python train.py --num_hidden_layers=11 --rope_theta=100000.0 --tie_word_embeddings=false --init_std_down=0.0 --optimizer="soap_variant" --learning_rate=0.00363 --beta2=0.95 --decay_fraction=0.774 --max_steps=3425 --dataset="wikipedia_en"
Each number is 128 + 24 x the weight over its row's rms, rounded and kept within 0 to 255. Layers, rows and columns count from 0. Numbers have three digits each. The size before them is the row's rms in percent of the matrix's.

# down: layer 6 MLP down (transposed), 2304x576, rms 0.124, rows 1261-1307, columns 384-447
# up: layer 6 MLP up, 2304x576, rms 0.13, rows 1262-1307, columns 384-447
down1261 096:066098159142135115096157143147103138147120133106146140135165107141143144156110122160122128105160147133107123104087130153152111148137115116147101148150156153137125125133134155120129135101120105
up1262 100:162153153142076154147098082144083105091147092091139116123130143105169116132138132087148112121129120086165152168165123112163157143097111111130144108097098158088152145149159137119158121101114145
down1262 096:154096121133088141112099153143126183116114162127145124133135130144150150177153116153141152134165136143119101122167107107160155138154097102120109144104101130182136098091114135082107123148149112
up1263 100:126124147100144116127165143157122095100095126141157091098098109117137155174115117128142083091112121103127149119095162160144093130192169121144123154112108122061103177166152131124120160144153098
down1263 100:126112116112118141104181124117092139114170107157190164140165143131123056143133135133130138108102116139122129145132132041102171145091095058177146096133152178105146124092164124124126106154111161
up1264 100:133146105124146129143111123135131153135052110147125137145148129109185128138191097113110127151126122113123141136121135088106157125187154121163192105130104140134112108128128100050094157124106100
down1264 097:131127110126119133116172142105147096126149140131120180119092121113148136119090100123087078143111162127098155118113129133090165112141185093125103104137179153153145123143118104137120097171154134
up1265 094:131123125124152165136117124151131134153112134125091106146124101110104143155155148131104130125140160135100135126120123126154158115156078130081124106053105115103143132132132179112125124150113118
down1265 089:123106131105138120131119131120095124125106152078140139119103133179137128103122111142137157186133163114112150143123105125114138140129109137148128141159133162138142116146124115099107125106137080
up1266 112:133090147152111145131132121145110154142121130117119075107087100134105115138147102165130143166154131145117163091126136095120116100123130160116116123109085107122150122149132123126153130106148083
down1266 108:121125123158111095150144159106140167106194107116097097136125113143152129110135096099141137119125125134095112141132148119134103113126129121135121152119138138144105102107140131127148098108114118
up1267 100:124136101139125120083144173145128137168147160128167118126137086100153125150123126145137161177111120168162141115132126113136118119124141115163127109127132103136153135120156104105114126153119101
down1267 100:120053082109139089098089134169095135159088153142099133113156124124128146112148102093140117118120116130145123196145189107116119164122140119144100166161117147111168103121168131127115128111119092
up1268 090:101145106121107118142111142119140124131170116134137094111143133135132136139123128114109142132142113129131118153135146114133123163136115114132161095098139128136125156115103112125146117123130151
down1268 093:136143126148136133111129147120121153155124095144116078099085101133138141116156092138116110102158120143143107118155176124142126160128133134133112119100087111112095151147147125101126082116112101
up1269 104:153130118151137085117110150144128116096145125124137106136121084121155146177085159186145108118166127100105142129121115150070122110149154100159130113166136145117087135117109146124128131146115116
down1269 104:126126134112149107166119136141142115086145110141155147122104144163125142138165165112145159099140097139107109145129147126126187148129111134123093106152133086083141151118152114160123084129089092
up1270 098:120138133109145086126132149154121157129159167116135147110102134128159118090151167108120089098096120120139115154152100134114163191146093125150147114099139110132137136180142160087161115140137135
down1270 092:128125150193112140129089119135096146106083121189159095131122159113116130162117077118112132165145101138094119169171112132156152118153103137123142092111130179133161142112183104131112118125117132
up1271 102:122142116067111143086115111145157096131117145136142107116122126148134117137105150152142132132104126131135170132152108122136114136170105124117159136117111097141135136093136126107095159117121122
down1271 099:089111099103136108149135137135130139137128143118131152168172125093124160112115092132135138122106096141101111101179166147129129157131166124142114128157132126114128121140113138153143140110149109
up1272 102:106105132144123172150104146151180125115135123124157149169130136095131127115140127117129121136153096128094145106104141103145159128118134087137129169129128138129127123121148124107080129093095069
down1272 100:145158121086152108189136101123124139110138087126111159156120166105172086092139166158104168096140105123133113147105090194143102105135136149146163128107135135156116081150139146134150155114147144
up1273 092:130162156114126089142129131144137101130137110122116146155094149139184146157110116157137141113141109100112117096146139163132115140108172111116088159119156109175061099172159133141128119127141126
down1273 099:131110128110077139127143168135149094105141106136136062134154134148117129153119149095081128159122147120078135125142130150104108145142127139114147139120111136094130147120135116148107090114144140
up1274 105:092148163161081140109101137157135071144124146163088185137145112129143135108133122117109073163133104157157124153132101087094099125147164145138134130089090096116118110129121145112134127136118154
down1274 104:158160141178133139113118139150102113150156139166138146142125100116128097139133118116155125136149107109166159126162086115150121138113132113136143160111138086095088168125112097128148127114124157
up1275 110:121151137140146144102128117132161155086086114154078131117092108131099119129157139175122149094166138108138108086109092146167139163132153144144137128107178116181113100136114119126182106146091117
down1275 108:105111113106111108146151106146146144126117159093165123122167125115101131129150078165126102092159131145133119136166134136135106138135129134160139113155126130133147098139120146117160110148134134
up1276 105:150158113138152118129155150123127117148132121131143162111083130143114110145107087128156131124116152112176175128090103114155125099131129130125117146106122151114125179132105135129117116194128142
down1276 105:115143078132166086101111123165140163091074202099090112102087108100136135069108105116128120158125118136137104118106093134106173156131130097157109080116115148140127154135148118101166082125172085
up1277 103:129101103096122144153152120120150128103136150136139090159127155097150165121140153160117136139087104145134128157121150129131134134123137122141124142096115089089106144127129112146151137135109121
down1277 102:118167108115103092126148120094076127159130144137201114072120133170087125138088110173119142076137139118138117127135083155125103145087088134121143172119124140130164110166103130125125163163150116
up1278 103:143124156131140134127110154153085151109100128082150125121115111110157119107112108139090113125159117109097143131148145121111088140120094143142131167160114146097127123144143172077101148113093147
down1278 104:163133152107124133164121155105182125100122090161154137158114102148131140075152086156099126129117166114147175125143122147121118160101103148078101125096128107141121176118139152152087127129086159
up1279 095:149100096137123125117126146115128114154128104130119193135177093126116167155132137138108109206143138135130150155158137128104124116094118159115137178100152118090132140146123137118108111166118120
down1279 098:104116110141110112117139165113129095144140160175090145138128147133126135131153162106130143135152125125121106121125156130112127158164118131164167154094182142147154119080156115123109124140122115
up1280 102:094126102127132078124133112127099108129159163121098139075140080107123144113141132117123084135113121110100163138144107120093113103108082142101147096107150115107146077114138116110146145151107126
down1280 100:116146144177115136154172125092155109142162121175099124114121155175115083136117124117140142111132133115158111118132141110137150150122103114099125120105121140082029131095123139105135109143162124
up1281 092:090104138153145135088131150101108089137130157113157090128116163122080148149182126128100116140179121111096097137119126152147158103142129168131134167108128134126126116125107102108109120113130141
down1281 095:141141116115104159113125127147149115109115090170158150141130111127114116138115096122138183131194127125118095124092144154161121120116138145142134143154108167120109132156093166161117114119140137
up1282 100:139167136123166148152100130069100128132161116158129148109156154114120146150077158114096120092103169111130169114130109112104174095114133129092188129109148136112144144140100105105134153130099103
down1282 096:108156122109136119112127130100100143133094138106154095070135128102124108135084104113097133094132144120152083096149072116171188121092124113139164085091124156150115115189168135124127127111150117
up1283 091:184148128142104166150129128123132109125126149140131103153126136152117101099146131136131131148138147131177092122128158116117120056120153129128089135158147119108146085111117092115113110109097174
down1283 092:108158131167108135178104089128134138113159131115120152161097151123085104169117154132126105092110166134086116109160150127109119164122130152114127173114157146117077088116148123116090196107143138
up1284 099:095167092128103147133130098117147111122120154137134144089135142165176134115132157113159158113093141136142137148146122136090098150118119173166164115104136106144129169114099110132140151120114118
down1284 098:126152121132095123131148138152108111107168156101141146175142144135138144086122138121157109117100125127141139164155137111148122084130182171084131110114091057174115129103145085124125160135100101
up1285 104:113128153117119171140115104128165125051160100122131173129181164109191133113138161133137152119116125134121151097154143185118105152155135129164104110108104099129111123117154132130135134151140142
down1285 102:108153147186116144152156107156140164141113137107134165159172109107165133124114114148135125108148134163183129120107126139096114141133169128118119118134171114140151143190113126118154120111155101
up1286 117:137113103117123102124141105119138105148156143124105113122113115105144117136092137148123138138087160106133115146146141116100130117125153096096146126136118120094088141115159110112133162103133100
down1286 105:125144122105133086176149113127147142131130132152086107117145109153162086106133159117145088105126074123126075132157133121103099109105141087094085123139143186142150136156188111118107110114152131
up1287 099:141171142175138128136116137165136153130136108107138180077117147118136130125134079193191121160132146122118149105148164108135164110110123067180117094075128132100143122090102130076143127130139147
down1287 099:108129110139162109115105134100115133128149147127131156151179109094162138168090132119148109127086106121137161102145177125145122163129128149088106097112103147102110160106107109088115114145112115
up1288 092:117166152141151140130100118131129148106115079130088072120105103088097114137124117082134185101184114130134092116125119093134148135092134115146144107080127093111131115123141083106127150100111120
down1288 101:125154135146120090107066113117109124104180136120152124147165161160121100094119106114129143166130157128106128069101158122132159144126125140116111146127092078134120137171116127100166132133077123
up1289 109:143157109109174125111118142143145163132138164181095090116162136163151129115189125166135104114163102110122118138148124133129143142131122140101121137160157107112133158119161127150167160075113125
down1289 112:109101131096138147153121156117132150115130143123122071144161161137179143131119124138125133082130138143146141133130152130149148133110149133127157111178112094087094111137174170118121101116112108
up1290 094:159104091031075142125158134170152129152137169153158139137140164093116134149141100149137098067103072143136115104137126093134128093131106152132101108119132131121159119115110124113125127170153120
down1290 089:135153156091097128155144104156156137127110143098114155140093101110106155109144167144147136129119127124113166158090084135140129157141150094146126099108109158093116114131144092146144153105098130
up1291 092:138141122130111129137102141144136187105062122124180122097153126125141137076096100117142115112127098104129135142131122130151148156169093123161133110091138139120135141144100146138103105102114125
down1291 093:135138141138114120151130142150182112168095145135111141101078126083150105117146132141092128150134075134143103131153118149155138153107108157170156135115141129122103102136104160110136117104155122
up1292 107:125139139116123171117144127139110128130105107157165149113140116107145122148143162178119107113104151125177160134132127133112106133121136105140116134139121149136131109120123109140169092132080100
down1292 101:129120132148142112161184137135158113118118118144120147155081074083113123173117130160122127139105129082176186139116160136128132132088118113163112095100131165152111132147198123146167096110108091
up1293 097:108129110128154112142114123147154105090173091157157115104106101121142103158119116126088121073159155129128110142120132126152159110164115093076133121128127107092133116145117161137138071148150160
down1293 092:124131109127133125110110131124150129091133142126115110097148134114145141106113112139167107115088101083128135140122156122139142146107129119156152144178094106152135120137159107109132120097082117
up1294 090:133095132108163140109123148085122128168132090127133144122124132147119112136118075136120156182092121079123131124117121142160151149124113113090122131146097088086135153153128130148098110085096151
down1294 084:132094113109072115115116124127120125158128157135120155113159087109124103135138113114113104153127147112146157120158146154126129138138106165109128146088128110100089101112103115118143112122165145
up1295 099:149121100071117114105109155154149112102116093115099097088132143101136095117107130123112143161132121108147138109110116147141164147131152079132071096136128145120108076076116112126155121098132128
down1295 099:121137111113174097088110138107139152136180141137116109130108154115116148113150157139137143151170124130140128091147143143101144108146125136107103095106099122149108152161196107125140104089149105
up1296 083:125134100104091109119128153139193116164134167125112099110121094124159109123155132130157157138104143157149136141127145119156120137102110126111137152115158121112152143119094140106109144144112104
down1296 089:109151180128120094141120099101117147126172092109124149156140108134137116089116159135151142112119098088109081124183169107148172118138121138128122116122142102150170147139084145113145101155149153
up1297 105:141135166123138166123119154129146108140115137115144098122106136119069122119124129150127156102101174119091128168100135116104086163127125113064155161083125124151119113112175112116086124149089086
down1297 102:134089097123161103111111116092126082120131134097095150146097135138104137113102090137129086093122094136078085131155161128132100175079156124135155152142158097173156129126121129102155120118104151
up1298 105:089094189157111150127179057140185154121089159134149147108119146140114180144115155130118110128140167089096155132097146138144140165200137144154132140102091106118131143111094150165165131092108102
down1298 106:140119128119159149110110094139173128165102141171120095111119098130116183132098116100110109131122117112114114132123150172139099124153118095098127106155126129126127106095105142133146144138131186
up1299 081:152128148136123151157099130116126162123117114145148149128172125057105102103132142121143139082137111144085137117134117169125136146143131123137112116120120116151090163146100157082118131112153136
down1299 093:119102144089168109125200141131174128106116127147098117137179113153142116169130140096145093109106160143113117124111161152154100122176124106109114144136120144188115112128080179141112118119166127
up1300 097:154147186141126162120109173099171083128118136119115193085109147067111150157175120160121101143156136131136107140111162141136135146112136130120152154087132157142126103108138138148098125155139100
down1300 100:147159162123139163116124112150121185122136071148122081163135089116186121165130117115128127172116142127148079092144094133096165096133173139106116097142116141151128148103126137136156105153121167
up1301 101:125125140153154142143151122086138122162125138103084145124112140123161187160151145111103131129127127131105105118170158087118160134149117140127149158104116131118123170107112111115130077089123118
down1301 099:103111125112107135111139105127151153126109133110105127094151166115134142159086160095168122130156097102133137157145142125137130119143140121122139102081155129121097122123104132093108142101130138
up1302 090:170090145139175154147142116088150127114099100117133137097124121122121153111140122153139136151142130152131092136101091142100129151138127142121123169128136174117149156157099123172075152150117132
down1302 094:158122102118166134156127153140103150108139158140114151152175132110091124081146139147164137094109132110103132098084112149148113152163124150117158104122147132167144108143170124127131120100170118
up1303 101:145089139138150111113131129096188144126169100148134093109138140087098152134142117143139103118127171154118093131155141089118162159122138179102097125069113162103133122136151140118137117107110167
down1303 103:135109151081154142157135110095132134125089145130170116091187151180123124110160142120122125116104179137138147153097124088160080115146109144120166118146110153125141120125150111158138095097109097
up1304 108:113115144154125171134077158112205166124139180094117119107140124070162105127156139094089119164145127088077147131126114132144098156096117151107143129165124097127103149159096129155171155103134113
down1304 104:094111111106119153100126146128112090137100135104087137083121132145111128124132135139078134075114185155137112116112126158112117128125164144145133119160123167077142127122111137146115150124175120
up1305 096:138172139094070089146105181087128095120147122128153151126136094112105117142138149138130180147115141120144103136133095153145152140149124124124126121064123121168137142188143132117127103131144135
down1305 098:094126145130116125139110131090139172148123151144082147130126125092128080095190095140148110177151150141156115126139121126125145119138147125128129138080173139147118139103162085138128113141120162
up1306 103:118101086183166172077110163135120099152170122159148115136137119160129137119106122131080162108151110132068178168095096112142119087164118150145102075121127072126131147182142101175130127150093130
down1306 108:126102107133108137114135142096116126129133121150143138125133104124116181133111126161130130119131107153101123124154114151186125109131146100105113116132129131153127101149122165160163085109174170
up1307 101:157121121103107162120130128139152138117125101168132114125182140141111121102115130100090126095173110138119128144118080125136131092134130193157121107124077099149156129084117077125107110122150169
down1307 102:165108154087094130156132142133109136104104113129157128094180090117125149172114122107124089096119133106134141115091094144114125117097127111089140099156112186112119140092103153111100136128131124